config.toml
n_layer = 9
d_model = 384
n_head = 3
n_kv_head = 3
head_dim = 64
d_mlp = 1536
vocab_size = 14534
activation = "squared_relu"
norm = "rmsnorm"
norm_place = "pre"
norm_eps = 1e-05
positions = "rope"
rope_base = 10000.0
rope_fraction = 0.5
qk_norm = false
attn_scale = 0.175
bias = "none"
tie_embeddings = false
parallel_block = false
extras = ["some layers without attention", "local attention windows", "hashed n-gram embeddings", "capped logits"]
init = "normal"
init_std_qkv = 0.0267
init_std_o = 0.0089
init_std_up = 0.0267
init_std_down = 0.00315
optimizer = "adamw"
lr = 0.000982
beta1 = 0.9
beta2 = 0.98
weight_decay = 0.2
lr_head = 0.00441
warmup_steps = 482
schedule = "wsd"
decay_fraction = 0.642
decay_shape = "linear"
final_lr_fraction = 0.1
batch_tokens = [65536, 131072, 262144]
seq_len = 256
doc_mask = true
train_tokens = 781200000
steps = 5183
dataset = "wikipedia_en"
Each number is 500 + 50 x the weight over its row's rms, rounded and kept within 0 to 999. Layers, rows and columns count from 0. Numbers have three digits each. The size before them is the row's rms in percent of the matrix's.

# down: layer 3 MLP down (transposed), 1536x384, rms 0.0561, rows 983-1051, columns 0-95
# up: layer 3 MLP up, 1536x384, rms 0.0644, rows 984-1052, columns 0-95
down983 106:522442533529485499420531555557529520474470470497542460557552449519564460474508481530442555534371439445529480418501563469475474568473512520485421579477354531491559528482527499498488553470418507452493539530533478462491545417522456499514550507493502573501564510565513594543488444463511446501
up984 097:479620403462555599568521537527556416499425463581495455543455549362498514499515543523527477531476561479531586563477601606541437491416526494522509442548459474437464462615536529526507504529524505508562396434457524471574520450565503492447537598477601448520521476606529508356520521517599547583
down984 098:557482519476466469427484526413551415432570530509519477474512546543572502477494525485617559467521460492452421464514485495444528474530557493565451391587571476478434552532534561581525552440520554561493537477540461579365573466448566565493485509669481495543495538502457520524470375478496523570
up985 095:547489516563534524513571463560471523590619515489472460416347552478472515518499495496483433521496464478462498568389486436485483519422544541481501579537591534510526478509515493532437527517554543591502501531541522492649457517586478557496450523568478545500622496505510461511569482653508547554
down985 097:439426513425483426522488440395457467427461544446478488467477449530551480590468503540543459555567543548449447528527558480436532537518481569540504510435451543516448487518365490517435498524496551517554425473552444486461598481470511547565461499515531484493439508519413487407498479463413570491
up986 092:515462513573482535521518571546526478522524480490537520464511594552520510592482462563582372441510550506455481503491485494538433485474423498466501571502582461425493460516467632391478477475535481544503548522429558507478544485433504466476423551572486506519580436543428536448502575476407617499
down986 091:438499563409556468481476440457442538421552508494455492497466435465523475441426512411511557476430458512595528436555587452528486498446571528433465396524509429458503504500474480543523461535430499561483493523541510513487465485557484493495542502503507520522510507389465401512431473568532477516
up987 121:533507585467492474551611487519526611477622444511455455490456517542478518515516435523493470548467553514511498441469537527471479563490492472514430500483511538486558498540512478465497530570487438560491380572554460492543502483483452486515484474567569568509446444485462476460481555523494422412
down987 125:502552435446523500599471564513570540512489437506527546563467508473509496519597548503587498547487490501467477508506549493475475452488552444519545469511462498522530451493575367381507425472464473638401524484553433504467554558438485478418540437471578513522534437477459530527550481513510470581
up988 100:552465498458559484555441448411546483485487529492505472566486437513449481522462438550407593510426526582487446493471569510462545516475516487530653446488516535432505406492578469370419493476559490494592481484509521472498538413436529539481529554439474445515507544523556490484444422539487555460
down988 103:556466581505438541433529487505497472505548574473628467510396415501512545555515450474460408375505574516430522575388497483401465459505430487516524526502600424591530446522432506516490597515503466539418423527503525526504495436420470483437427530547492462504538428446551556531486542486485553523
up989 098:475489434503429528399597454568564554454484511551452399495499437509435573486496499553501483554458575381456472521439559479491476566449536504528552582488511523484466574546452483557604518509510530486479419539486578433646514448624519588468451548564525440458495456482504445453563576470519571582
down989 100:557410582504520546460535429437488431484470476477527484411512521506614472524546462502489508421536528487480505554488595478497564516560494501518444567541545454570561490394510506491494531549511517498458501494586349553409520453453509511467470584499347517543579503508489484489422447477483499504
up990 099:457459476427558488469549511528586497511505552481436532550518544609389519480517562476454480524512421518515543516399538524589475571502526529502513482579511571478515481471473504598521485489560532527554534542455503459626577401498488530508520506551412572436584470465502439502467579497469515583
down990 104:493522485560511498555510530484525456453521497464526446534540462560499497575469512542462437549397513535440505493455544570418552641379460476500550470605494479536539439483510454448511639448487493506503430504536506498467470461493520495506501540539491545532515469403448568496505444516408562495
up991 099:421559530480532615506495533502571461415470468472472442510446404488487574556460487490545516531437531505568452481455592535543475456484491608544518430521424501436520466562474515480543492529551538526591439496467499434489497474495499520521522521524549447502540428504508418522552431477464578469
down991 104:601460516514485517451505565416543422497503567476562568458473490531460488448471444463549475567371433482555492428498588554527443464443500498514575523562502556547400477516503512584483476440532563490523422571478518542528574519507551576552452451513538571528506468558522566527450490428493589538
up992 095:493436464501546421480422482582501552427552503409471429522496495513438456523490477558465452533481486455560517439522525540426510509517443492565583463541621531451483484414543467566452478465578593511569505495477511458437531440490495489484560550549568482543497538444527529507552491568472447557
down992 100:521443505555563447537480462587525524528477538449476569571459465551529449589486573412469519474484542502586430465540524450417467512550455631498523440492452504559502547518454468466565411527502525503502395443473473528558506469455568447563584418541465510478476499491459424485488548463569547536
up993 120:450520556407477486473459614548473520508515492502417476553498544539505495469484366639546494582541491536501427494502435455485489574495527503513563469523575469524454447509373529449558476535565492548471473461556469463519504537500573473545442533539465459472480507562535407514529522441522412552
down993 112:476492494585552454531395461503502560503527455479575499625515501453442498469563344546518575571579434489578460501511522430456418580356492604491572526508519445491443548458454533466476572497507490552378514503580454480440488482456614473549465501471490460525451517509425459477548498534496480556
up994 105:452460478490396498505486519580526512650493487488484435434528539583499608635471519502486576545395539439516524536474484530531485517451463537540492531574558544536495520450475523581470553551536497522553435450490534477558491463535553483567493479588544539485537447564396534457447553497536406441
down994 102:501457454448460523503431537491545558445567504474395528489485522476520483514489484595531405545581547532558468488456413485452413531511416513427495517376563544490477439520533435487479553504445468560526449507481449512379527553395484430499432514465496503555449511433473514478491507453505491454
up995 112:493515540487508489411586600515569512528495546482459512461505550512498553512419449513526439458438474508458447531505468465573581566536501532484565495467541422472460553479504530520458517460528523439536464476491514462451533517472511536498427458407525542471546549529504457504616492416518446544
down995 107:476496424583524530556453527447539578545501483474535474595554524466542423517550522498426582567609472459459505575493545555496540564558531420476497520446398425504515471424581399413542490545472479497533472542516458553575471500538499475461480488467542497524500455525536560425448474498432537582
up996 090:546496453527435384474420539504491419447602509413428477476454500598454526468521505488493564469447548468523492495522445451455500483564481467483490583497598507475503498566533507486563450509516424533445555488501483538558546546450470608437512563565481564546530473529477476569551506502564523515
down996 095:552534405510407524475448572505430461419467481463481426548566455562470469543607515481427552490493501556453565512480497404410471496518550491472487568468556482456578460572533470490533442545509449513435518491524444468544490508450516444500520487492487477400494499488602479523492473555584528494
up997 112:492533488467486559549546525571451486444448493487465478538384489520559432502545516543531504533415501456423473472564578550589503502387484547513542515523509462463555426507484512440516530545546490480479505424453470484607524434593550518539503598481518572422456379544561577584545524501603493463
down997 108:447539481576443530464507497618543537575432503472450486573488483459520565486499546541580437547479476481558531513485518404510508453458549490539492471518493527464513511360542457560505505478481425497489450445564500437616518502542540469521539515513456533496535462480577530467575554489532524494
up998 098:486451566442494503513499518457556589592570468458396512475526529505496571528501356502393559602486527528475484384474484566546433484406465591481585484494455569379558474484583491534491495507532533461540468510487498457469490457497510530423424575392489474499448585454472471532492469437459449452
down998 098:525541536466501549366503534542452516475522597518485566543457467463575520560466520517494497425520615473487617495533576427651435367537561544481460518473478539543481570491542499469436511636560531547504481484544522489615491557355565529573520543513555469509425522510478502545480566497481492513
up999 099:465570544491542470498536460485536544586381457467517500388505589589527601491518532564504517581510508500581493437468493546550545543520490547492407472525554561460424567488560512530418589456513497507549519460554496499498556398447547525505465619462492422430482436510400518493457508465522527473
down999 101:551409535563433384514449539439512479537565468470542422589591520411391449497458465425432480545530489515478563524530547446495441546536447489452484608550534466546478518603513450581438486484560527470488534432530473466499512468434528516530446517504443497508529516585480504504485478545527554487
up1000 091:499440535463431453438429512553492560469674403531464517498410617554365555524517440526596525526539383425422503503512480504488434523435506528469524512537500406395438581550391439388534461453504569494493478615489503466490447493547571511451475534580398466538471538530498503462535465424540539584
down1000 090:494565481416515561555592460536430470502400556456425584503452464548600446590470487467456504402481468552480459404519554461539529437479500459551491468582528439555575510426511529544473511459526472443541440488522538472411481543368508466548535561500525451537552388554511482607533531571471499456
up1001 119:458395488517476564493484496494504474507519456554365397501500476490499560575479468475450502428478473530475514533489507520451482515484472667603495538536513490451544399456518458593457511551493423465535489431582502483567489491583511534489522603458436489343600392559510618549542536540503443539
down1001 108:355480485558456540480495431488534551462476465525528549574515495464452503547495513474505476461455538504593451594482467520491464469462460477581419502475522528532561500488405433526402524488532556527487582455489492495543439478550508499509506524518486456508601492540470625627541508508437569509
up1002 096:442545456527507453536490467495519398530447455431601437474431360539476539558486514498431484447483507444582524497497521491587529480502572515492491482448518532590578500540499464417526540516487553503529340493476545456499525529685478545522540482398596469578489449477467479575519528557417487483
down1002 099:484453544527451547489531505477373670508581524556541523532519547514500509457405490552572485511508566574475465482514483484438560561481470612536474495585523458473563548465499516548534433451494539412510502459538559509568555501428512460457493533492502550345437449516611552512552536449522487477
up1003 097:456490538492474488512559469531503455512398553502447495418423517510525490557618477501431386495519539538443415457499436486455503438527542524501562433428572585498447517528519546459508553524533449471561509514487467499514513527512438449476559518486512442495549496464452526543613470504493539464
down1003 100:518480422484525535490564472416458472506440475478438543547514525516532536551606632555389309465511491412480564485495449518475474518488483515526492445511443566582547495535460513518465523406456517413564548518478458524484542549536475448495550500559494396415495589452510523497476504448496589621
up1004 094:513512483468498530552557579471528527588544529490451456550437521562526630593470532559572556440548527503409523564475579549540484525501448597550498496552489546563537509479439555502535442491562447451587566418418444475557560475469439508533521553530534471485569533470506464433517540551454533508
down1004 101:494438510586476561476538452444579548625459464450567529535537609479474410475551464548536529553522535453535493449551590527425533467380517489580445471386464510526453422484538513490510558456444436455493499494508430551522476459403516474542496441517485458524469553530520567443556451541492512450
up1005 101:481500530493452497520495470558527506517448542488441426559541488542479543511508570519534507467475560486527474521511470558550472451478510445497478491492560445534431509498406415360523615469576515497529460516418426439465473506580419479547562520460483468564483391483520539499483462492551484554
down1005 104:424468484397508571441580460497518475532503517531515510500525452634534488450485433513476450433469459497477482506444504601425526524507528600519567497476416423520424453492452578535463425518535496444439521511545525481398526601533513569518647560461511436483477489537569476554558471440462459555
up1006 098:447545455476568579538470425447588515506429484435474454476487602499458545489504455648504506580494513462453491428486539572492482515568584436596553457491400430569437478503511473477512526498505496469568513605494389481494526542534460434520477476439484524436515554579474599504547527505455436435
down1006 105:446502430588503513518492463534492480537391469447571577507522475454526514499485541556499510489488595547499498521486456566471476460604514492536418420509429391512558556441490459492413518571525536471482472568469496505556429433445548464493574488416527449429453477491496496479409438572524522429
up1007 103:482558513391492458477498491549559542449539356514550478520492456417506493570527500566599496480511486445536433571459578556473502531563492520590431455534441558390526495579429465480470498494636509537591471497463526423473505382458520586486482461481510491480580490546511480461466427563503544608
down1007 110:483492499490405399637547421494482536518436559570547501538523575537453482482551553434525534501442503444534454552523491450411521555457472550468520542615451512520520484497543499534481482444573539439568522429521575473537510484413534473540565505470531484599502568518544443547477515448541503448
up1008 084:466578609502533480529524454515534464443496516560515403501469588543490496547557559518617504604503469518476517549587525576479475465422436547538455528473511443460405469531500525579567515442408543514609494478498471397481512526505477541485477573528496513560466482587579451461454459451495471599
down1008 090:463454432523496484481466478586457459576473463537475527492501502533551501537496475443542605464482479504481475457452530509459458568481468532504554513607477472476602505474490615445502505522389475526417490566503478516523507458521505525480525461492461488517494472460521499536393553560552510497
up1009 106:514562523447503636480482522579538608518555424456492454380552527476373487529557483510577433526572386530472507564413517517512485495478491537515437465517428523470428477537551479443503574497547539521494515583493460498477454473542491475430515562521474456506510558438490505553588580546456484558
down1009 100:460527499520420486520531455547429541527529444500507439455471525451503506527536468451458483507458504442530508523454499456467525578586449570500427573443555547580495512430459497461470412408550444505499384516456516466440508544503525501555405460546552507541570476513449460489477539550462530492
up1010 094:489479541548530454533517540562558557525449370557503500481521548528558496473520404503509503505480508484513422548562542592655410443472510581470518430479408457450523511475428536435594604619513474494546497504507487526525504552564570608537469485417512483512542448557463492436476477443454544506
down1010 084:512522505432515543461523463471433495496506616438442467459480459493508481523482514534508505453529522499487561477413468425442498529493516487539429551529529546502519474585589517550454435428531538548516438522466486450526535450441453422478534513595481497517509547526510498467524540582538471484
up1011 086:484450518454361544531600530507437529521564540485547475500600526561448493517487471457546583476429519438471526530440487483414509510455514405495547527523470470532480487636508487526407425489518614479446511557558500485536590451504503445508458589571443509495464609524477460531533529544493445544
down1011 084:422553483547503514492492534445521441509467520539531491531446457550662536484456448519487473489452604569516585574465578411485486550555381575507497464388463560472543516521528641503547613511433445463519469485469494501499574553503472538528452520540475417477504597500404574440505446455509409584
up1012 097:535497664458488474485488500512567584550519512486551557496515545572515566547447442610532488452415502490477464531486474512467470542521490469555524536474466493454492560546396538467595554476543532497499515499486485551478480543599563474514412519445503419526449475519478528540616525537468469530
down1012 100:467570555501504549486441520491543541467432327527528539449500481533405486431561494611471525564533529480438451378392520454469496410504557583547500430480531474447581476472518466432517453532498436457451541431553523502562400465494495505491470495520468482440551469524551524505476487495437575541
up1013 111:424585472539545479473475571530603496477494443482492535533406559519474603554497465560480466516478490453509525511507565450508486580513538519537526478551548517531582541527458528446516498451543570510527428500526559476569507526506508575550476465504551429495458439486458505527503609488487470481
down1013 106:489511574437523440587557521532493468518438534474589528529454473479577463463512533492420503434526508539545502507508513539456429470572442574586520457583474458462435457611498486472550504594527527447542481391420516510470511501502433522575597524510496411398501508417446476564500482511464555548
up1014 107:466438569511481543617548516547483512542557394544374497483473487544466412562562457504574472410504490500499442502484539384529454533519454511552498548503517405534527470513475495518560493526493469455525389509547467506467507421493565457459426550533493573506498534523511541447521608557493421404
down1014 104:495480433469514521548421562512506529531503426477520472515455605493494504485480497453501392532403467431503627417597442507491507450485503428505489490477495527517441590540488460548504484500552504554570467536436425451470460443530449504450485421493465469562509512538437477545550436519439509407
up1015 100:531496502478552504557511478380639509495457562466472445523460448473379555484560503515519493534500484508502534453473520606644530458507505517447532431527478489379511491539530448535513487530544520451718516534584540527467494461486515607495533598399509574532528527459518561425470509488517541559
down1015 100:486568594437408444455562573544451530467517555542506544372556458595544469535414512516464464487503530459486439475508501363484460513526454459566518524484518479596517498456449575502474575548436457575434475507477374533470600471444499464530515395567504477478509471600472493486565526485427449438
up1016 096:483505477442475502509521538512478485482471520493478503504493485562348494568492520534445526528373609487566419471497499545472516518549393526567480547535482596526564455518427575473549498485454599428491574615502534433504606454531448574563450560411542583509551462566443530489497503427485421489
down1016 097:548580429414528506418521497469522428460506455543532509551533546492460454507559451520466464491475549530448571586476508403384500560560545398542476453539463457581563502503499539553486447500602459505544514481544447374475549548527522397463587452539499435503423476444467517509521611421527476535
up1017 117:407427608491530585473559553531512451446516515492424470478531526503495497537434475600585478481427510401506479493407517549496539476489466498459538488512529527501461538503467640479530518473627531500529491526493558440499483428593504428536449517394477460544552513584418419545530480482525480497
down1017 109:455481528563496494505442498527508557466417490511643591395476483561517544543476530492547514529513470413445507450540532560552559492485509516452482535398531441544478565510418514545527440504595477489416434513487494511478522512594426433544500495401426512551493499486450589459491527467486544593
up1018 113:523480556473486456519526608503610425465594436463461410517527565470508530526425392521538460563536417561455511520435535610553489470570630450521512453569482455457487530474541481504449589587602498488596521513433510357497563595587538500573432464472464525504424486525526466419582508599472620552
down1018 116:488540558540610480475490559573549458493533583561565505498471483498477545507466459490533489424542529537438498470580482558555526467516421483484526512572430491489485596545568490509445554545489616514547566458522495554478463537499594486504448455528589475459507515477413575431392540544556472444
up1019 107:443442518420444520549481564498456526521496496490467397512417548482498468550546576456451419515480563640533471547428486422545488447571557495444515505512551496546423557565416572507556528478558453455657495489554483436492502482484530558464541508505459539471451541534466424486545498464479395529
down1019 105:451537533555498608512521416433586469584426424544477451492509453521535478597516489456504487458468472494569517521568494491511471493510520542523564566495485428537443475437537505406472613440518476533527450571450408453458565511433497625466542475496499499569519472533522521402451444523410495476
up1020 098:521454551451486506549367448520535397540508584518522478516404477430521494508441484625469384422473579436519430458522514475487409484544494624496402536453459464501483497486383422484505484586471528498503425549556467504511525445539513542470537534441448503496508405538451564614498500551497522447
down1020 093:562499557556489463518528495519433539631500468475588458518544533555528421497522616394481635544489519568471482523527463531539503475426554468475478489555537530497562461534601565603491468535564488427474624532456585464549504482435512487551460479486532503505510548463563372560510467491473558557
up1021 097:410526498566432443548513479482490477492499570480487493455508514530551570512504468550460461579559528466528504427481485526520498516424575549520560441488443557439382462532508467535543462517612565569562447477543438513524498508526553519400536474412482408503461527494347425504529496581463538494
down1021 098:558592493531475485575472471536547479490445440485561480429457462515553573507490571417464442614422426525343533487452518501484505529526411429395457599563548460510529559544493408509442491468453412452576484513427452517445505483454456476376546531528458505496457525477484592492372556548487476557
up1022 104:420510493538534450449480513511570458557507503470485486535511520503549506557474546539505471547437561553510522451432490426592468510519480554442557489514542393564488478480395419448516539543496411462551469479545375407440558494569549455413499519417558555528570425518465489465459536510512510633
down1022 107:470448531500548532511531547563500444511472573542555493503457478435571466371525440471459422406488495461450524492452469488474481485425511542585534434442439443437402471488511562475558521477500524461499430423553513593468444518540428546481475476546522481481571461469529481553490517483551492578
up1023 112:486420603462422471473584525600576534586421514541426516521521433469505602532560449516500531503465529468397467478484578534537491482421419536549570548565463566436556408552521503577479530510518443545591509523525522512507540487510582450465519509418508431536548398504466513537513454547553485489
down1023 113:409504436515496505505475482572492479517499408505479527474496595459475505448547550447487537467507486505525528550570629490541537412366405512450523366498442515442586541484465494472495573536460421393487560522575483488536520474549430485493467541583575534400447452425490540518545511514600485563
up1024 118:574466495473481487483463554515555544517526453545519523486498586491501567509464482536504472467488536410489453505434454484488461527448479637574446475570465582488535511481440513518521503500531559588486407542475567465498496484575472542487477530538523481471508546452484448523498546455522456532
down1024 114:512601572463502556456538577474529486562503487467576483467529496544513523487503540550349545477589493542493518425477463503565491500423467484541486410460560456443477556552575521486521471515528424547543443325561562574531494546489433350574531487434420444399488523410508474477468552522399538517
up1025 100:554430528422511491477464463481555492486587568450477499495464503430483515469472423599466496563497371526472451481504489590527492455506468633559576403461538510488530423564508583523476548495600510481554505483394490508451533511531427534507490529423452514538509512438414521565553504511459534451
down1025 098:491434443517507533518510464562445459510474481528449469475517400554533473619433529420497425446505502476528602398486439483567496434625606529487448565566411477506544509512505554458510448490491447480553457526545565516475423517515574587589532552577509521543474555538474430428460518585475506462
up1026 101:532448507537474596503598445469555469521481533452462488446444591451450490557570426504535506563439560520435416470446613431524444558464497508600519405456495536447471530508502549565468538456504487502538388480433583436615506494550546429544417500511489470483419476566546396527486462488489442444
down1026 105:487506512371504525476552503511566542506492566538527521506501399501529517551422593501415445461426586434603552435551507549529508456463455465412533433474364567511547512486541500536519611493457494530510543467535508499502493457457495556477502482454571490517468476541390531498510534436514498480
up1027 091:474517535404516487434439550475537476464534509513520371463411523444515470504526529458551512620526522528438591428441538468490489490537535512517459535556544474534429519570517553549524506473526457502527448412443526470588442495488582436474448550514541526549524417432493448545477571477492420513
down1027 098:534488562516456520580424559461527498474504562490476595451468506623574491493488480514427436426477475434453486459497507564518482524532528594557486524589477538471476434573494512439581546557550524556473558552511504524525493513499453422402499504435434533488556550500497484427535365438428452567
up1028 093:454381455480462465500490458542494503513498469464382534493518486493520541511429425508498490466517495558437488499441578389498479496540388486569417476525620461528494514496529507558410546553504558553492442546520513511494609547480477497518463490592509490480580473536454526479492506558495476421
down1028 092:540477544489499417545374503522512542494522508524516525547542547397377510518510520567502483520478577517520586509482505483439557577406410481519465483535511517508533436562541443493473470413475497498441596425497486452494459451500522478448496500484490481423412523434607525518460497473651586531
up1029 106:492462582550500497440531564577459557465636474510432471475523506514535463503568503504486494589416487549545563498382580484525464545505542528458557436550477472377480543482438485517533551453518494512553537471421508375528504522472518496506455493456477543435500445606521492527424510485504408460
down1029 110:518495560539524459486494464558483568520584598587404473502530474540550468489397443402392501524504534518501489502527513477537497519522539533440479508529509474441515525525434492484569563477492547478561497478492409508438530487454503496551495541462456542492542479592485552489502500517454522494
up1030 104:503410591521421445453429575456549462601572509371499468480472639504493520566633451471481602480472434496467532493443484527533482443459418497469535527424465376449419500477485490498387502532521522499511518540484452503545484492621541450436556518459511447503521422501526442573469536583519478448
down1030 110:482525400478516566494521490476501459405539552498462549553485476467489524501454504455465473532561500594535523464563460452607519475474528515490483522493522496556486605433527565470580475499461467534512494460529475501464542581453434513535486481541456481606610485452503597488491475514500566493
up1031 095:488459518530481480515522519545489517493578381451420490491506525505500475481477448542513549560497557550483466535429535567503479583500526444468654440534534602447531490526492576402451559491567506528533501491483555460401456532481454514506514498503482382446422517545538467492581458463508519560
down1031 087:527419457459547545484535551541464558509513498546484557552453431538541509531525520533570499536511470489483533465465496470422560455546521497519394605408514517542433517539507527586437479503550503517587558483547442441524510457386493368507496514502449523614500548485516482498501553533555407435
up1032 099:483433529473489510466468491460479497600422524498447448491476445613459484587498451507498461471560441465547443562487534447495438509510512489415573604525565478436431531566464555509491501497555554523507538512536498491523547474527530462446535516468498478449537467569495461508558559433567464428
down1032 094:536582541538456498511479442555512510528510427507528430523490456399486524521542450489540425536569544528487418444450545470536602468517499541439414420459520465525435496504552470445554443462561499554440507493532458463544525517541531507500552478525559528486497554498586536545441492489481514473
up1033 104:521596574463473511585529609432593507583493515503519460503410530517462542573546500495460435453541535483438398501439502656506461471491400594573506550496587532502484523531514623359439484460567511478536498525404505418553526450480490458543548488557488606490574527544464600488503473503528495419
down1033 112:460578586564555515565468499477531462592382471531569466495493574506552486449515489522511490463485536454447470519473484537527645512456465483455417556456559540548491523488500527459483576512492460517513596544538478530491506564503488518549457521537543458533479519532556613528500504506519543541
up1034 101:505526542459485553493470547463567478474492460404452453534508512543415579480525513554480510579554499458555536488502490627544454493485544612489438387576503433448396515461495462495520485469518496372568532449465435367451506521492424461495473453512432416449644496566550510470481485482484541589
down1034 103:519464524442561464481574497631520451485422567531502507487559474509491513451503452471534475594490486504605489394596507538542535502593508538595568433597516464492443438480606547425521457569518499458531564418528519536539494545511499490526456453577524508440487470503464515393436522471523521539
up1035 102:587515586507430512560619562468516426539515475545522445410469494502435529488551479543526441521517464542536469497532553474563501513496559546467500510582551512482550571511442534546579494502488445425499493476452532536598558512528499556441533553499578484547474569494461532402590543431477393519
down1035 105:502520531399456510463546474484479518536572475541541531514505458618431465542412469444513474463446382552512577389473522544478530575516502431501464447477531524478514614437523456416456567543522501518400602503486448604480539558499434442534412527500539516502513489524594493425460446571460507544
up1036 099:446460504486508484473476479555491470427529485585447471567461445520492531529405474459530472511433540429421487564460523557500461464541554502578566443416432455505508496510516433574506502533508498557513457476481550528499453523578492532420610537470589484455449506472467536453448489514528442452
down1036 088:499573558522451586518514516466452513573455534429601450435508564536428480487467555584528505478476453545566503533433500456430511577491411454489473517476652445502447497481476541504496491461555496561492544483497479398550547457418514489551388579528463526598541533544458478541533518521464609604
up1037 110:492490559507524526525515552521545637493550469392527489478530523488520517517461516583487477496368568585465456507490510585556475504601489580587555467436442496504438391511425527474404496552589525578552474507486470444528462432490527487492413571383460435548499546535430480486549406553465472500
down1037 110:575441469510523457459521500523505418511448414418521503508585542437483475521605443377542463435544562461453500506484486390475483497513534559517551514511445510517445567498461490418491539485446528490558555525507484460604518530479560442407512535439525443444517461428479500541511468485465537469
up1038 097:477533486468416428481525434503544483555571493490425510539422531526496467515507535505529402485557456534527581525502585541522566451549600513531496448504537490546493529569548540556519466519489561529552509469416553424493445518470453506512458531506465469521570493454439541539566519503462375516
down1038 101:477542451526463471515487410504552422550584508521542466545467504469573475528542549440498482508630514532533492550474592562512613432495610461458568517592572461559560566534450537476543505451470439554484566553414595465449545533394487529565491497425505529493620513468400568552485514563463465460
up1039 111:531508513468469553464566474466511495501454458411477464476580636466388482493462445522538574508526424557444548493449478601524432526411618548578485395583491401506509522492469524397593480463481465498467513523566606477542484552488522444442508577444465542481582508526467555494618542515472406538
down1039 115:472574415421500477528533523608533525617510460574562432416537478469567445444514432526478557517529447481457477532494533532541414495475437370492471499525587514488541477544523582348571532543469459505607391445486511544424509492475540452513444472543423483556444510439556608437507505553516525504
up1040 107:506474511490531508592472446414515495478478444527471526452531456650515565528483464627475469445532448516495506473490544521592505501444516544516550567482452502574554508508348526528607469598481538498542552561464493448481564458572437486556541603514494457508423404586542537447521451514529472614
down1040 113:457568538522490573448517555516573549507510506462502556506515541437465488502464504446464511459501521538441511394497463451559498475466494404441489576530434468573539508491484608535368443539535528494479476569454530480558540552428515461437514555424515519547514514450574539540541450439539412455
up1041 099:485511517450518498511465573443467476513534492547442469459504612480500510588475540530481484502482570580601484489486509483515473514460501588500452525594539492492511548582433575462492473552539450538525540479545464429476497581531573471434420487460506473447579504582517517529547543521505358446
down1041 100:470567432489480440430545455528454576523467560435556508418452461443490587500449508479588427463509463517434558595480483528510517501522462493424545508523529550536488487438495470479429594393495537506469449495490502538488525579445419437471487442493483505531448583472479501534499532557519408529
up1042 096:509462535475474588544595450472557485395484506498485455485379440594473511450494570543385473515431453436498491480511503509499466525520553476579497428517542551455522490542576456440495520489518448521459345577475524445547565511475546533528387550517457494442468501402490467454483385490478482479
down1042 097:541459546477482579576482496432534494443463472547525481450463492490488497477524571483393539505526472556521361519526453465541488440454458479474450444562527468465535536550528545480526496518483499596530459522527403564491616482466536483572397547625431439514452456445504461458485450417498552512
up1043 095:506583519444577565540480586514480472465388456509449461510475557538366488605516471569506497435559542423484438533570602526534493474532554507486518454497529465480518580479485586454523456558440436463490489492468522436550508479545494570443559506406541467559535590507494478486448551511602476414
down1043 095:439480580525563627532479453469466481519537545578517557507477486479585448515456515377439582524547347495476495518504609432511554515551514488485488480486475557558492476532636471436526521517502485528493573480535524552556474531526426551524573517589589501500512541476518491469429494569527420446
up1044 101:519615491516509560568527512406539487520558515499407394573456550465522554496509532469445502569443469524520537402482509516485539507470515445547462503476448523514550481511502471486363467443553447494524500473491548453468488513463515464424511546470500483477424489479506498489549538473490436501
down1044 100:485612550471464560548482568500581411507566429569500435451576465520554544512547538584480476476512535476461437461573544415515414476453463467481449536576574496536481523594513564574451474466412560517439505413430464514531616516520576484572476410576463410467505500547514485510524484426399385456
up1045 104:531475585474479486515565540481503500523485412493487483420525523552475568489536451504496484578468596499370458462477515483528396514518442489522462484440505574514539471499453498563572536510611503563522457497460498451515525396498469433504461604403471505553561511586487478459521479596482420468
down1045 102:545506489463450477505513618513525488566619584423565581544471494467461530486524432432480497523473484513463559398457482537549494479526397447467457501482537507433494526538563442665457515484408524447478467520520411503398456516426526392565456458440455576458448481460497477504518450481466462515
up1046 093:479470518395440498545576460578510532435529498483512530486459504553540533469437409514480482411469518442532533550479474477469517525516537521465488519566472571557542457524477656478523447541535521446438572379499585445501536492554466540471413533584526460454573530562465533552537504392537487494
down1046 085:525452464592603551452455616445425502552460478500471480566503520503500464576560635540449526520454496562489486535449522540544461476451452458522511494503494574433442563522502397452573608461535506541546507553482436535495466534466460527569551484425432577499436508462490526530448523541529458561
up1047 093:488497543526453524616467500559500420533527551465515537519469500514578604505517524552490490497456549521480415468452519500534433484532472507490487495591530420462464513490437539396505503552525512417501367452417516495457463463516510498474477515523519544618580533491458516508521491578468511476
down1047 091:500489499435627444511486505459511532525606472540542482543562569502369453426534490544526480420418466535530497524518519439491611509464471414489485513472486460484436532521554514528538514536521448590556525480536477480537517558472556473509467449461469487485392525579560501452523439401517446481
up1048 090:445462592518421485461587465505589443610487546468465520514446523543445596516534367521442512450507572548452515539525493516489511539494484530531560539418445424554525510510593464573489550479521490458508529438540493507384494617519544416489503507487485405455477507539530545513558423510582463573
down1048 086:582562401517469477556459533494434576468518459479476481501487542401519491433518540541614486572461486467540521481422506494480512453476415494509524499516497619499433492473504499420483492452470516555554419551497534516592514444461418521532498526496493587551534479417443432544539577496473543454
up1049 115:476526532552440528580506525507522487550487478429418386386470599490449497567509547441428464502452462520480484615492483471582478484518539509516527495489618374485480497600362526527527562461508529477611513501439457523587504384474489505430489524498487585534419574529520468481510518475509446551
down1049 111:515495530531525525508490451422553479558460407519483557534517564503521499513571468478521490501467499501583506564599462547516593574455442494529561581474527532554501488440509448446566523459504502544496491564449428498475527512472582521435520570508558461531543527502483476437393492485387469528
up1050 098:553544472509523534543444559547515536491511492497513450494479516508531462539473445515497470508506556350517517547477602494549561563403508478478479535534544575400537581537439537470544551646483478483520467467577537510488526543607532471533495494522520546423529416511531535468574539516437503487
down1050 102:403499564509530505541558506431437477493522546501570522526507514519528461451373458573561561401530501545535474486528531437498520422637568502418490477450509518493469394434460512505453487519554612496489396538546483407518471516509469465533549498536511461493502512531452416512405506436474518489
up1051 090:433559506492525623472439449509511486510496520446503451493383502516526535493516501494548476515375481452522461546536576424463438470516404445524609496474528503420540473505465508504479547473441538494445506544525487457565572501510437539583450510540584572474455459540503546471578577490472483470
down1051 094:495581414453516454447545500445474507512563554430512419563520491475499394511507529505452426463482483499478527578547518518527540447537555458525478458404508462416472511557480456560546474431542543517488426446535515433570473510492452514548459499600529474474450456417511473452464517480462522526
up1052 093:503437470538489436496477502542506550564543491501503520506446533450423459530509480553498364459487447412542520547468533523464452487503454440463463578484552407449522491494522444621477646485507470416517492499455470572481551472459582578517413503535526521549525563496520511452529567478521431569